Weights of a small GPT-style language model, trained from scratch on English Wikipedia.
Training: a variant of Adam for these matrices, 123M tokens.
Each number is 128 + 32 x the weight over its row's rms, rounded and kept within 0 to 255. Layers, rows and columns count from 0. Numbers have three digits each. The size before them is the row's rms in percent of the matrix's.

# layer 6 MLP down (transposed), 192x64, rms 0.184, rows 100-171, columns 0-63
109:139118133110101147097082118112066119103132147110146111131109105138150137138143135125127090145157131097159136000093116124162156126162113119108118091121193098107057140100111147076131091117094115
115:093143193188120165097134120151122116108056167100106190093148120098086150149129127155121121113137149097110087131160109080124111153123095070105080081122145142108169216164128102165100088148139130
103:151138106080129160068135135112150101094207129173160118052129161116182109119118146121132149188152134121130105255149123163125105123117126110149134124116137144101115086134125158145120106087096158
113:161143046113113188159137136083148150116146104132076091125131145109142130094093106122200118120159135137161159174141125146072113180177120183106136139160185096163099103097149113111083174123072122
111:119059105125053129132110110127125170139111145173149112112087129151108128122105093160132104101050124090169128095038114112094168162151125115158099180121138129100084143133169109139104155195125183
113:118113103188118161129123105148189138136135128154129113098131127159133135076085192104112082115085114160124121131153101105143107101059142121133150164214126226173104144168161092146122113120077126
100:077142096096111068131142118058109144184092109136134111088113081147131112122084165109104131195104084107095118130160135144152121194119127115113135073145175147120191072145131158131152164065122161
107:154111083139105120132096093135114142151122128147138203100126091122151161172109076119183148055126128106127055082072149132096106108133157124118160159055099100156146059126184135147109105134095142
084:107048131148107119152103140043177124124119109152096152126129143107131087083099096147136110074131090111126190084111139084122127125164103113137048178113149078105155152090140098137156097065134120
109:189161155115133109141117149078130121109106136141175166137150112156158109159099136130135132136081178134149124148112106044029155149179140158129145155114157137147140158153054144173137169087146181
094:094096136157109184169151095131199113102113139150118149198076099099138102181166129148085132132107134120107120078107098054136097125060136121094126088136149118098067084156141147133086122155091107
120:170134115094159145141132116072148081119105128183191149099099186092130156131125190110100124098138164103136131144129107151123129206158091103091126199116081124075066124135099083101097102135095129
105:068128121081114167117119149055122163122186133195152148165139132114143101131051148101136183125095080114120160181102140115122167168127095153119148154144162132108132144124090137094082065109121185
091:140126173101136178163112143162112107127170096123081105119159034115038145103136141091142117142073115050106120151164093082111106148165154106110124153130128148135131100138130161138097099160081078
092:149130183102165123173140094106165143113160138122167088154144180172069126154094073138161115155137142147142215099096181103158171113067064093119166153115154115132113112140108166120175143130135137
103:168093152133106113119091123107117158151122111158128088163117128129132122087110174166084085074112165158159094069084163112101143193157186136195181128174113162104124105131144108106183117161175097
095:151101103138119094186188117145147128116097116160118133224108134131097164098096093127132119167141142108122109059134156093069134083149148120105100160093056116082137131158106065114166121172118160
102:090115136139130165172181129143127122149106120127099111087112163152167112088160148068129128093141134141123159052089157148175114152169098114141082175072074113130092170101135100112195201150138108
115:161114134142151151118130155152087164109145146141156127140152155114126071148196111129098162118226107124111104180133106132126158139148136111111157161135124129086164095175168084119146087247125128
125:112082083167154109174129142153138171081085135152153172179112087162103124080122126065119085147147114147138161125119097119106172079145116158130178161128156102133084103175148139101110164118033108
112:093102168147125131137083096070137154130118132115069163151131109101104136087137121108181169182157099085034108053106132166130119094124114113084133128083100108126124172132109099176149169178130125
090:119126171149108120131154116135226132136165113133124147137099138112129123135055115177182126128122077131144130187139159122157110139136115160116133212161106041131157122095175130081145147171141076
096:127137120097098100114133171100117141114112081139108097118136083149151158154143144156118153122161162171093126114156095165116142158108167192145152074195165121193146071155130157125168095035174132
120:125141133164111180115109080156175139121149160160175107145131125164067162156147110101204155165080118174190092120116156180112112116223151161128141095173157111134139160141104114147093131147110113
078:082117218149114170148121124088145128121208136103129091132121156082083123170144127122087146115053127081080118146145139108105152174094116121071168118149141130115121087165180176124167103127141147
086:156119151125130142129132095121091115159148098122106100127145193135163114096156141128123133147176134073071087243177106101133125201115119154120126180076128100132131127189151081125120149126076128
053:141058081152119172076145150137074168127073117120080128116131114099140153119156164052112180117061102152102103132098142158067081134135137130148119091155095122152178106192114112134135099161134128
100:103145154194134137072156130122062121117116114153156153076137112100129155123142098108148124141108115135124151203149114165150131136066150080144176077131123124193141110112179121134202142046118156
106:143143134095148111163164116182122144154061162166133173153110128128176166111148095112156144121178062139091127073124140140074133125138078117096112105133145141138155146119141029203147150154166115
114:098077118102086141106081105107127162099086166061099122081085116134135088131148129064126147190158170100129148140137116154097128118137131168148090093135139128131184096101147056126197088103163158
070:190132062135144158116121112156139145157172140133118125136105147122130184050120134135191172120074127098140129143126180067142155129150150154142108151120110064111206156094111170078150099163144149
099:150133093113174151124098141099139096106116139174153097113115140096188167129148117143126160104155131121095171253095095133184118102116156089189085182136168158121137093112110115130127159084151118
038:131144154117059112177139116083085099108090147210118156198112101132146136130206135097130096167145160145100144084156113158174119181089153099148104194159100113141131118100133077127118144142141124
096:134120166095063138124143105176156113108173135123117075137163159123133109155077118182071144150126120103112145147166141138137125110135143110086213162087088129143152117221195131120108140178156105
087:166220116184150118117097148155103155153159101134176106134131128143174138180184155098164126119142131117141086190137077124142055141122137074141125100135118167143175108128127139125124134072159062
113:123154110130121138188152101105196151081103120114075067169139139135090161087152167123095050128105172130086157077188123095136109127105089092163140132125086126174065105120092124135117135133093126
106:162131118111166168069145104111167134130145112150094145078146075107123128123138131044109100147132079189167190096155089091136108051128193140129081126139115086099132139138169104143115104100136095
105:224179101144121126140126154084140073107078102106104159130121113152170117119183116083139124128133136122117096234155133129168151129101097131161157110141154104158142152098092194110073153119135123
027:112113132134137105134162207168146071154201134117149110146129179113073146116158160121149119173097083120137135151129107060162150124175141153083139194101102160093073137144154159136118137163083086
114:127150143130123155168092110127123111143156146092124155149116111166097115138136152058063129127116192172072151108145135106156084145151131068162121107083119150150113175078172067065161092188117135
104:148097098112140073172104139152094163068145159098138104138127077133173129156107179101058152115120138078124120089160164125088100147087125121135130064101112123149116097078111120035129174109156147
109:171067177132142087143111102151121149079063093133158152082132101124121137147165137128139122169102104127095133195135066110136119135134095202105160178134113073129209141092090130133135121089122096
109:163113093109136112149186184097147177075119118094146134138087184191179093172135096164188145099068144140171157194126184093109130131168114115128149139141137142124100104135087166115085135131115134
098:097146172143126128116217110156111128125065136166128130122079131096101178124189124150108122132114067090104165253148108107128129127091152138075136153126142143120122090102087098141124124136152122
107:138096174189113088123157123112205120120106172135079111151124114163125171066184191108165109114129132191134115167105070088122142093166109141153164176089137120138144133130124115129151162189156115
097:148063155141125137120128140161175101106103143179182144155125118087154092147092108170145127101114141086164116179137151127056041121131099099087151138120143126067100185095182107083104134147118135
093:129126112127115116143153153138147119138134095159114098115100123124114113120111149160115123119143115119145149000112112127101126148152132087140128162169158149145114155124087160148106152195113154
101:163132099159101089159125115164146081165134125166127171143135149171081071089108142125083099108175132112146113029180165135172107123155086090096101163107146139166121125094144101114118163078118079
098:147149128102171148098097112084134130124144112114178106085125172106127143102207135117139134096147137105098200246148094126147134183110095132104110121124103139110127131131044102124124095112152176
095:088101130125117096110113146134101127162162128106097119106126129112143148170136116124105119111112120105125100000123133156118155110145129122089106121119139133120096117137095109113136106214111131
112:120134121116104143172128111075095132163141083207098108105108088139119125116145125176144116170114134148115143239098176118131114149074098111096167104116134123137136105141095077047117119076138158
100:131169169130117158113108135121162101084143098121122169144136131137127124070121123047124138156070128120111103168151092095177134165106146140129113095081159169187075178118107185136065149150057139
094:170135099132087144097136089059185181158151120137141130127134106113093067069073150108126144106099111136135146109113131134136134127165114059142153124175173156168108131070151180110100143166086060
091:111177127166147132169142113101101104131149145177161148218126175133117121134147138194123131094148164186187099164152153125147150099153061142162118190177115174141087115155116157128104107088146144
096:081124178116143138114142099086128136113138165095163153152147086110118119138108107108105137094088078120112140055133145118116153229130066090153098227126102070128093123126136144104119129149151090
103:081105132111165159126137135207127146121110104175142143103093118130160145129069121102110130179111113130120154103111088173133170141081145174159160119100039073140166138155104218171121148124123111
110:126051155122136201120149111088119090171141158191148143161108131126075138146152123143178120074123142098128176149130124113108113096166174141141137097081120116093200169149109062103135116086171146
077:104189091149122149119151184115076170120130115136120101136125071099144138134131096051119165093107103061086151131131128116176106173152132131094087168100123086144207091113132166144093074146139149
091:070136106129155129117165205132109127107108155122120131121082166160139165166120145107114169060106091150146161168156129133072137202081169154135118132115172145077181124174127156117171107126069150
123:095115114177137157159110108117125106197155177171087166169144159145126161086114059133125095127130146143123069049096134109072135100125145153162113106090159158121077160158162082138104137166096099
099:118097112147131142115116120107156170133096166209109104137107151101169177218100130140148116062130171159166115126156143143105137109121114111212112169150166089129155158128129127127174201103159150
091:144158177116161125120132099121108102071102148090156069123110069174141164145102145127117131169061147107090152193204142099133112160104091096111143114157173104140100153167161141129122099073119184
127:152116120083148089118152107051101134089108131113125138108126133136107141177145155117170189097055148141112176181102097076145174096183143137151161141141147160085107172110133150055135101170101132
108:123091062118104133093200156093164124134142136048097144165099107106100095167125114166135093136089123178092186123151109140151148120141063185148111176111095124122093107117152177106075137137146107
060:163135074117138073076113200119123134098104115159140128104141089085127171129103142111145115136114126121107152090138156169187166156163152128119112124114151063145238114154113151138110144165062100
100:127166139187181141106150135100157121175165148071140111141147196095125089212113129183136108103114169124137070181131179109130158098129115118170101110161145139150084151103123123175165154090157111
108:158147160100141131164135148116111055131181130141123124097075126179099171177134169108111142168127121120118136149169073116201137151155129119170144172087063128156188148114118073140075134119094086
094:061198130082097044153158136149159133179141034141112149137150144161142095107135097102085121140119135146152116113147142156114138096137108108075147085111124122098164077155114118109143111096200139
116:142100105164107125175161137112153090150109141103168085117141187163168102132156084174120138089167202158150149167149142155124113120084116140110153141177160187102095097157194104125114118052115155
109:118121093154118173148124142132137140113152127136094125112165148177119093120142094163168118125231096110146077000134086084133122108145121134150132124107138170155092114103122147173088099160112107
086:195146184112183170136102090176140116120146102181091146190145111132095168110070060168161137129103118174165134128124079118097133158155132137147102120135130122151086088067108158150122077102148145
103:123144126112159135100118064160141107142089156147151145063158176127113135053131167161149167131151110082117170109136074146152121191094102134099146126167137157129109118075192193098103144073124156
# layer 6 MLP gate, 192x64, rms 0.204, rows 101-171, columns 0-63
113:115143170195146187147093079172110133161122173130136134128154161080097192123120175121079126120126155115084091149137118083132114109146144101125118089150100143131122185164128088135064119148221148
115:136084064130125109095136140145136167153132100125114107185083094175103110105159102102099113122088213162147148124118157138093138129146115172187180134132098152025163075114112129103124152150129110
104:141128082115146165112047115052155199116178143095143136139127170127134141148132073128129133146114118149106170139044127145134081140169088129110165145101129106175119161059123138124075147155143098
119:096038116111023117115144126131112163146098111186161098093108122137133159142130117151159101100119169074129119129075102107127094095154128110168099153101102176156062130120172141161151096141098139
111:151087123123124072141103137141093126085142153089074118090132122152093072172151132146125083195143113129129109145112083119092151083142100117163076172076110123092072141121129136168056140163194111
092:123161118121159114146126153084087097160118166145078116098098085211117133123124203126086159126124086152112157122120136149162148120155092079122107112133109070113156188140077114162076158152072083
099:099118134116149088058089145094105141091113150109117068139123113125076108092111114098080076192112136105119182111172113162159146150110121106098057131158098146105162182110050156130131120136167096
076:133178164098109140101119116148118149166050111092136099068170095114175137137145083124146131143074156125115142127143100158089208139153103152204197130122168082109161142132162119104137117152109170
115:058086115115107110159090125190130117145129048132100119143148098133110145088133138168097102153096166082075140107149121140130133094084158109191097069148103132177190083122113079111086135132116111
085:122094134152130194134120144082206127131168135139145112134131109088139114211163171179126113061121080092064142115149129112137140114162172123080120120134129117085133089167161096110088109172130176
122:059071130127117126193141064151122090098066116130087132137101062168117145139118127134096137155100120128105152162167109122137118086125119116174121077109142149171114081180115045130100179118135106
098:153095103148129074140116155147136086111082200043097112110083146151119136103158088186102070158183134182130138128094121109125151131121151100092119096100149085146100124130144131176094179163115085
093:050125192098159173155144119154092162114149065107125137097192074120127140118125123120124162173096126159128109074142088131171117166118143126066129166111109144092174143098153127143090065155108085
088:153145135141106018166137154132159107099179150121149093159088140123065120118145120111087125155114130169116172157151098165133156113089119104138156195114112236120086113151125127142145148124142100
104:082096146162098131137164105183086205176134086124096138114135103144119075128089122153126078164109185107174071153100142114071148075164111101119135140118118190158088106106100116112153169155115127
095:109125137148177150091125160128122100156183148103111146096158124084152070125172165090090173091090167167106170097094127126138196118083107138154169122156165154122174125126150161170100096176189097
097:159110105061111125185103203131141113104135069143134174111153110143126151132085117132077136127076163113117199107127193103139143131096107137199110117115196143156103168145149106147088096141144097
106:108166092130104083162150151165075177180146116168135125079104143163109125131123126107132112087160144150110160120145150109161065089146104184158120052071114125119147154126224093121162136104119145
121:169094135128077074143125160120127127108162147142091159135138130125165129137197117221104083100107172116113119157130120095110131082127148077136093136094117090120175121110089082133089157153062059
120:052164164159104068164104052112086136176127122123073083091092115134098154130114156125111089153143129103126074161080073137106119088141112123157130122088076130159119099122118104132119116164067161
086:104117068173093125166144157116165133106228123130117145158133203151118176127164122117062128129115101135109146129136120108137098112141186136097215077109072073150132132123138119123129155128089116
091:124121162089123096104107201118097164147150122107115103159138074114150137061136131094115148160162119190104155083111141108131142168134168146188119105105183074084111119069112194146165090157113159
112:171159163110125058153131192133133182120164113111110183158189170107141157120116121148111086143142147116112101108113109076073112164103077174108155171141069131121129149079116155150168081150160164
074:087129162173055140163096111116128106116189097145091083084170111128126175088151117135125067107108146076101109120157162113166139142088110071122109117072105120088145117156100126084186086155133168
090:092073119159133075142145112149160104132123186121105155170090109159129078152070162155054097111079203115167134118128144120098106057127117162135112112131123144074082117083151086123119137123158099
051:142128121151144145117210134152083152134108117125094127086168112144132157102144132074151176181129105178112096125112143114071099053123135127168117075150112057144163127153126112137093119083064072
108:070136085178140122083128152088121113138100089163132160181176134149115129106134122131099172155146073141190163097163158171134105079137166155102123168167093081152145183066138088119155107155160133
116:147122101081132129175176141177103138147083126180093119119118163190136137109099068131146145091159098190097121172125156080126092111130083081161163093098127154124106195132142066159175130140153144
104:137096160113114129119101151146112215088099187145130184093136151110190154111134134116129121124166148133121129044074111144109179152140165153075110141147136122056151157111089145169149118192138126
067:150126135081112141124143079118112155162126191081122190107012084101148140118139142121128147114058144127137100134118123104100141120136138130136109193111147058179178080114121144076147136130138126
098:083110099100144096162173122105139114121252180120153178088112110122133108099133152084099108118153099080157156111100131156123143151102082144130122167121099086071157115141109180155147079149147101
037:157128107164110193147192139115138171157131163148120149142115094106127142121124116128159092130162139242087186128095100120134134114181172134158112175207127079135144147084158120137149130108094121
088:126092087124120088144135188163154119168157074114193087091129164153116081139161126121144117110116119130128089156191164104145161113161062123122209149101082133168129111109188079160126139155119111
085:065157119136130080144173136127115137078212165139102129092132119107095148135072176092115143139170146119114068134121130121093067115115147177111097125150098132141116185086218147168108135149117115
126:089137103139115147139159134123085140175143109165108110080155133146130120131101103085139127066145118119110141118139143104170102076172113086206148125050125129149072108144119079062211144138167156
106:126134055143140188124136054101211143107172156113137109135082124103128138111185115170145148080101092109149136123110145191148137149131153197133172162121132116183140161113087090119150140157143158
110:145154113130081156163142151112148126115116170085093218129140121092167135123199102092095164132128171082120095132132126115092114105148081185148132098108084101107137160102117150153059079169075103
030:167150074147150197080122119100113137147094119153136121144063144125147150130127112134112108024156094129155112111128137136056139141193081121120155129138168069146063148122128154140140175101168130
105:104129135077087186142059077081131180179132098086117141101135138118087151127105115072144162136091149160103139137111109121130096110167154116168168118150125200122178176154155076070149113125109112
104:113149143139084121112098125101085097168135153085106105098169124127141108137091130190114069116121181090128163175062170113174128112200121134096142144083091129171140155140107101146165142133071194
116:090119088111109100169149148124170136221158143158086153135178128127115099103130136163135122107171185128147165112111181109170084076156160092101095156113113142147149107129145104091092214138125083
114:090119162137137128123155143138113120168093067138116138125187060066072143146102164145061109143065156120058124118090111125098132084135157132188141144136089128134183155134110095108069164141124133
110:099141125153096175151140118124097116153121146142078135059138096105123239161157116137141151098110052112147160120107120155096082113175134178126138109064148102121144159111071101133139146171138170
106:141158082050135142157092135142112116114111107135143194154149133101077108145135118218103137101119165112121180128134151190106114125130109107096073102161101110064138157148123156167140159186076098
096:109112153104139120165174075088124099118078088149121146130069193168122114120135144115153151129091092116112112117163120129141137093128128074182123107126111206147115092136043039113124115145170119
095:119128129114130172101158103123141177140123140131116091211164138106099161121058114140132179057057103115107194141112114119156128088127173138121103149128166128145124162111097146078187193155128156
104:179143114208137093158109141146136135098097092142119157120127103126126124131158135158157073154146147075118084116089130156137139093117128112079070147079144064163079126083155106175165088170191096
104:090087180140102138190139135171116128126099152154108126155082114163116109165123111133124123168122138124134078122045134067116130054079123114207114129112175166124091147103189150143102154138114086
096:127111099127074075130170145094090146135100148136070152135055109076144104088166168129115148118122181090057143118122143117153192130114114084129118186144174133135151179116076157119091140123129079
103:126132084140091118146155097061153118125185132146140141049073086115109164137215108205111148144070123146169156117092164155126123135136097095117114128138092134141133142071116125093066120140137112
104:162124124174139182138070127096108122096111135136092127103185114084130148127137110043093173088110108094134123116117119112113102157188080116149090055112171131157102171111125122149185077163111088
089:164130095103157137088127159088140116062187100134139156123099115122102075118138176122145137101088129141133139080142126157133145132182114065141133105137148098099092192051161167106145139191187089
093:150114145123114082165137151166141156106147128100124108101181120112160095106137183108146107167107121030120132098062097093125095176123105147063077135104129089104168123068153152158172079134151131
107:153111172069128105114082189151132183140093117124087122099132100097131149052202091144095129163143117072138120136115105136049118078182121130095127133119127133086114127118093143136100109195099142
107:113091093118103089204162153152160167208143184130114159136085146132105091043124126133117157103123146076119188159131122088109127106124126079146128125116091098173138135165153103154193119124100133
107:138106109142138166152132067163114105118124161166120110138110128149093152097133122066118121082119132148051173147163147146122063119153183136174162102128145168126138133154056065116157191129186158
072:164154142157150205130139122149064173158108122157138091107133145154111172114141132083154078093123152068163137144115138153124078079108122131156166128104154173083093131162108060081157137101193131
089:107120141110115140144186195138194166173103119112080162174059170132186129133118131150099125114123132092103188123118084123153130179095184092121129089173143194131160126134112093120161105151098135
115:065144107141179116214105138139096137202160177158128174162112137134124154096171084117108127105114170159141087104100114081120148070120156166152151112133146127129119166159161094149088165127083082
101:176095128197134117137134093088130193149115171150126125101089136107118173133123062114174139047127139164123093144121143119067098093119126073203124139074141109106104148135189105127149157117124143
098:122095136179110130132109075106181151163174118151124110124134177107081118133161101143163128081190090167127093140080102184129133059106130167167117130164129179158189103085119142119088108086166130
125:175144113124089064181091142159159112102199117081064111150146089124118114089128158143087077127145173104160084150117165156117162063137095143108082103137120139111160126123138112142133151170199103
099:126138176169107151132120162118093165135093131182146050042114145155126136104131101086129162105170102117177108128105114105111097104169190078102109126165130085092109163130059116161103087121111110
060:154144139124077094134127099142184142090127080096105122144146107120149108081107146149080076121141203083144132141177114106120110106127149071127139128110083231118144134115099160078181097126166166
106:154130134150111160136120129143063116135094129106128088101070145162096140168120106134139074053150115119116132126142128142133109073141177120194149084092123121115044128146133049085176176137110164
113:108108104141116080158121144150098120118129173130120116117158163145162063151145144141068080115108169083103150124170161084116113065138134111156097090107132103132085112193105023112121152126174168
088:121115145089180124107162076161063122101118132082124174229160139124128114169130152150144120131117148142100188129122138143101150137127092135098116077108092172175081186096120070103153158119131169
112:141153177074132095116112130149118166084137126138105191127119062101101125130124214084127130194107144092105107140135100111207153170168106113125143149135078099145137159119122166140166105183169106
137:074114086102129126201155137147117120211123066139094068172148113123151099107148183128111136098099122108068150133155103130171122095152098144162104097109155171142143120140128052115113121158185104
086:116149085118135130140192130146135089180091186133108085048051146163158075152147172131158120171158133072078126131103148145126111181101212118118153131134127099138133098151148100135116130129148125
110:096165124095154107111099096141182118149084143116109174114216160114127167054147155152082167145148160098131171109089097119111130119156094198115124176154126168109147087079140169114085143141121143
# layer 6 MLP up, 192x64, rms 0.192, rows 101-171, columns 0-63
113:170113158127117145149135109125107201095139129121141133149134130090120114106158140088092177167182069112150099132090114179153141168150073098109146181146091122070109125143135225148064122164125143
097:207058108186100062125160137157114090120135104162110149115078073159112118113134122121127114077152160137171156128071160138126134176114171146086156121062157126102149116135148168112122173121102087
102:193142170121108042111173177120166137136142146075118086100112162106101093117163124087156202120081169119107133107138114142102108108129149124079108135127128099167097147107190166149141066133124087
114:108164113143193152142149150123117054126174137082067153172131163127112073088109148115091194151174152170127139139168183122101160122141192178111127104124154125116165152118103125123112134154118060
110:095164103120106137122100140082120173173158208114134163226164094107145104164117158154125148148165187118140134144106133097138157122115102131108116063078131063090162104147126197122138135117131137
093:142143154104166119086095105118113179075133158179121090148133130120058128097133112146094167121179093175189087126163147127175130141179102133070101143123135160084146190129100157160107098123063119
108:111133084167173154142087074127142147124161092176106128072106158144124163195137124078123124039118115079143097145142074115109150081118082088164158170106135112153139068112140090118166129143120148
082:095114123104110134093121117131100119095134136155176132128133074111114090124118186143191083104126136099118159126199136139096120113126158147221093093167139170116131128106166043100168103087140186
103:134126076172103139129143174118131081077110126105080089124129133109138130174141152130123133096218127079095108121135132236119112142090162129106057097175175128132135118097169146087111101120142128
090:151131151167103119136095112105151180105145116143122179111160095128085204113142161116129180148106080206170123120113053129114151096152119107136137160180126106136123167146095152157120081162095053
109:101099132114132077142105129199107161097176144042095112139117101146136090133166085153147130157138146131142099139157149056144126084109138141171119090167130120184178147093176177124144170142183108
099:122133050214162114101178124136121140123167079156131121134162102139023109121085181133144101147111156147121152159136148105157075117114123176132135127087153171101141127129172150177153107126142167
106:097131173139111168151103115125122112108235095129100168123181078104117123100114107105099132144092067136120110099099099100143161137145171147090128146171137162146140082119098183128063079148074112
088:115093133111177103070175133151145109067118195088133156107145105071096114131124174141092214181117089128112104130157085152099143134128133191172107102150127129112167137107146130168066098138138147
107:090136100100175114177100148095151112134133207095103172135092113151130125149180072090157172119157147113113196136167102119127119129121083181111090085103146099092150138137138159193092073144104152
106:109145110131091096200135110107169107149087094182140115181094127155088182121091137123117062186114126101120138142173140109134068066163100111122121113061078158121099153129114090091135163115120157
090:091083157170166101171143111118143139181122131138054110147135151089137126089167169138132091097100171111117062084171061121158113079138156140108161080088097108155157122115097121146088179146158102
111:124081120114106084167138116068143149149175094115111181109068123121147151111087139109122135093077122097143133190137120101101120108155131156069072138139109178154112199096115134205089138102114083
118:124198118127137130115049094107093158167152130124120134146124160071093165137129053146123140081171087157081123123090102146118075095131126088156103135143139092155100169082146145099130066169159167
121:161151137089114117112200155182098114123114081127164110122134134123138102190120120140054114092111114163219159130133161106163154140096155153170138146140198172138131079095111139098074088114141126
089:111064103103137135176157180152109122122163233120099144099129127113119192152136118118091143151143134110112109135057150127106102075128116120078146104138118116111136091164155150203131098079130068
091:177118142113138142121125140151161188079078102116110098148101058088113104119137119137116164180192172174082151176118116150088116199117118170167140101158156100124153117118164200115152111133160126
116:120131151121095124121052075119139064097125133097119113070107202161054136143170099182165127117170117097142124163141114103101152126155105144144151166146145097175141191093078102116085147133109133
074:157132136155166163125114099117157165111171149127096200104065079060158122117142128190101144170165109143140143119090151124145159135121164160063172112143118068138130127094098145119082162200128137
090:132143159119151077149121164156124090100116176140137132174149096145109134147070153122082073149135183106136168136116173127121134082151099137169111038134131073147113102077134114059137135081189146
047:087144146096137123139086190149146131102158130127165177183161074104157144112108159129159135183152133166105126115130152119123191176122122164099129155144072179113172086103143163141076058174105158
113:112149107160152110060108123091103112113095114154156164161170110151112138133127103140116145159134041140188155138178137164156080104091148144081153171177070095187151153084123115123155088103159155
107:146121162196084110077139115075120118104150154094092124115151127085125114117140174134135110139134185115190126093088124176107116095140170134117116167206123108108128093100119225109150072155107118
111:134092132137105152113063101124132138078104182062091121099107115119133091124147116066087156188145176114129155121136123134089094121133123132168090087127124145113176092089116078140202096089164189
070:096185106132144115070134156126139140056125137157155116179120146166103090078147170111134154158128121149120149102208097171081089134153109216111145132123133151114142112115124159123087048132116090
095:139165087111161121121205151126157139134124151109173153108132138129111077132088141100116147133141113138112154136182063138063132209159145122169160186156090113069143119109131112163056134125183118
040:176101108112163126145116155090120089120183145128107158100110157126121127137123151185122106120120081142145106100127134169164128133081043142113140223067133042121122155162152149112137088139072130
095:135106077096159044161201184126171149127130186155135160111121124099150098127157131115161159118126082166116132135154132129142174103090152198117109137173090088132127131079119145198095148111151104
087:095170152108136123137111101134124128088151133184114175171088141129114141110048143123177156068144083127120095116203108141125084148116185132144084129175111094058113162096148112135140109130080182
111:107076151165123083129172123187144134166128162100156160126129153194122094196131117150168155109149110104173118104129126083148122094064129192135173106146107079101149113081167145141147137097070167
105:116138108173144082107138122153080131112019097160156098178112108160086132123102208066134153112122168133124116129142090125112103121112137130190135108104175170110125130117059127097146093155159138
109:179190148153171156146148115125170088124098111112128130107142147066159140085166097156100156092098103103127154130123092162134083193134065180173155082133133090129151117126094155179090088124078100
027:098205081106149137103142108135183124179173182148141162102105125090133142110154135163149112150122068146164082129115086172091078116112062103144130127072164076120148133088163119080160138119129103
107:116076118168155146102103104129137148126114105129125199156122101082128155159105131146136101194099100115186132111087098081155168185098058200125152120132099148117146136132076177172149175140100105
106:121111128194149174083127107111173090158078127159128131123152203146129154132143068111179116090136119187117157153121075134144156096154153143181155195157136173126100165160119101200137129121115130
120:114168108078117120131173180106163138152170135123078147177150162109094057093131118172116124114143118088152151171138160166162109133115126047105113146134115125181120076172127141065064165113129145
106:147141111180106072150197174136174086107074115086093061092168121071135173098128148120107084173172158100073110134137077158086118104124112105121111093151144158126148138121092115150147112092125107
097:191182133114147165126128158104136090097150108145099129075142054120137180149156153197153198114134082145195127110107129193130117141132130165164138112108148126118119173112078172139106160149173124
106:136063144139035106144176175083174077136092154099070120141115106125137159106153149132103085131146141096112123160124088117094150085127136111154098107105129096198117106090089069127169088131148127
098:116148180108110119143184149088056197139126168084095077082141096096168121124158190106089147144158125163120110145084103108190170120107199126175129115164135129107132127155098135141088112135110123
092:134139100156171134172143195123151145132136089071140118069109153123153121162161113126122113235141206164151110127190128135104141147141086141163148125111088135134114066097145114148097067123134127
096:136101091047155095139178171106126124122027175184138141212084141086180129108138123163108173085161128140089116137163151132096140139100153145125119112129102143131128167170117170119133125136128109
103:113119114129160130136137108189071132116040110153084124143105094179115070194086071104148134173095145143137053132110125127160146105099110127173180142153134093169131150140167119145103154085115138
094:111116157119137169109094125133156093120177065127176086112176129166105125165112109110103108153145105182201089161099112143091063113150129181116110102112102154124069091157185162165165103160131147
117:157162151143116075113155066091133067058147170119149128087127131166119172153153141130156191127085104100155132092150172169195132192120086120115121104141105082154142159102126172135109118121118180
106:160146147121143167168134084089218151147125130084147187130149142079153105118156140138096161151077128158137129174147095113080150138159133154161152113168128150150122138103206129150141099166044097
090:176121148145107096107157097129124195126103100130161096120082084074112054054107099130152194118119131154165142119082088147120162140159126114126170173167161163142153141146129155150130087134070084
095:172188126147121096112119102091122120147101100169130145162121121193149118150078164177100084049169135131130140176122078155142097103201089134133140141118082149156104207160115159095125138140109129
099:120111075164186128105142103133202110147176112145151141172123123139116058135111177184138143050069150096136149149118156122142164139129099122178095130143135116146123118138140050051123137118155111
100:125134112150115057146092139111075081150119112130158101164158160115099100095195172102111127077097110093138083120149155111130087185125075079126121151141167154151178105185122126081162076130126172
108:115171095106173100112119131124135134056093106125119144109157094090153171155135157111107185232125094169110123099135093179106144151093179095148126142126187137159074112134101158182137135151158122
077:121064168121091088098105073116163092154110151103128176133128196133134091107129098216126117158158177150165137146111121166098164110114105113126164119121140181175069117145072131115165181124139122
085:196176095099111114076149139166078119148132134141144109121089150099139137106132158085136114083099148136148195125203121144152093132134116185143143134152128103106138108108194133112224085148136176
121:146142140089075152059148124114109146108105121092169089103130085126172125167086180081166153126146115132134167033145204134162115144179117099115114115094117123097065129099116134141141107179130140
098:079134155143125124168144115144075073135115132033141150113188089162116156116136105141151130169113137067108109091121139130178112150154147128048120131088101134089105105096090165136079061157122129
099:093118137173086127203142099110142154180151106123118134142112145145100149090164156148149162097181094181127139090063115167152139027120176160106134141102131154147158148143141087119089142096111079
127:123120148142107108149140148178154098177113072137114119138161153098051105162137135155130128111075091067155116129149094173151079082120088142085139136148129070201154113185119161200138116131122130
104:132147107167130157147096073109170057150171112152149140114181146201142102153078066158103111136134145123118085129095108147088101080122175160155142051118146105165143118125134091097101157095146170
061:097162160147085159141094102111079125177103072141145060159104173161135132126114043119138143074131081149128177117115144124085115113122089128135149141118142206161140119160081077109077141119108153
097:127052100084093180165113122174101128092135103094136157074112036120117180069094126067140158163117091118133118092103129136183103142159119140106126138122160119143140089120131142131084116128061134
113:129112142147107080120153123197187138065063154128092120131188172120141090125125148197124125107108117088112134101155181114102090104082134139091107117155131082138110099132094126064121174085172152
096:099136136142096173123112117117160116097144127148141180155157166159126155136134123172131083123112068107089155119156108132170089150173022139085195157079065116100116094140148118103117162156171110
107:129114128152082055104148160125153139106114129126085108167146096123138120134102144170111080159161180076077173174155070114135097125141135059127157085057115147119107122179128177108157107151133181
111:119120122153130119112147065129153101121115185116129131123088094101125204114088144082122174195067119153102155126051228180122165114129143092111145140118090093117082125141139130140125112109133104
086:114154115157049104147148172119084110155109132094121127141173133150156116114137181104103098167134109073086122138114160157181132082079122105125130148132118103106114149155062060057114159147137056
108:149181095076177144108100085164121079145144103099153151114157176106159154084102149128103168116145114087139182060139133109191153175123086166083135171110170137149095091101142163090108148105120156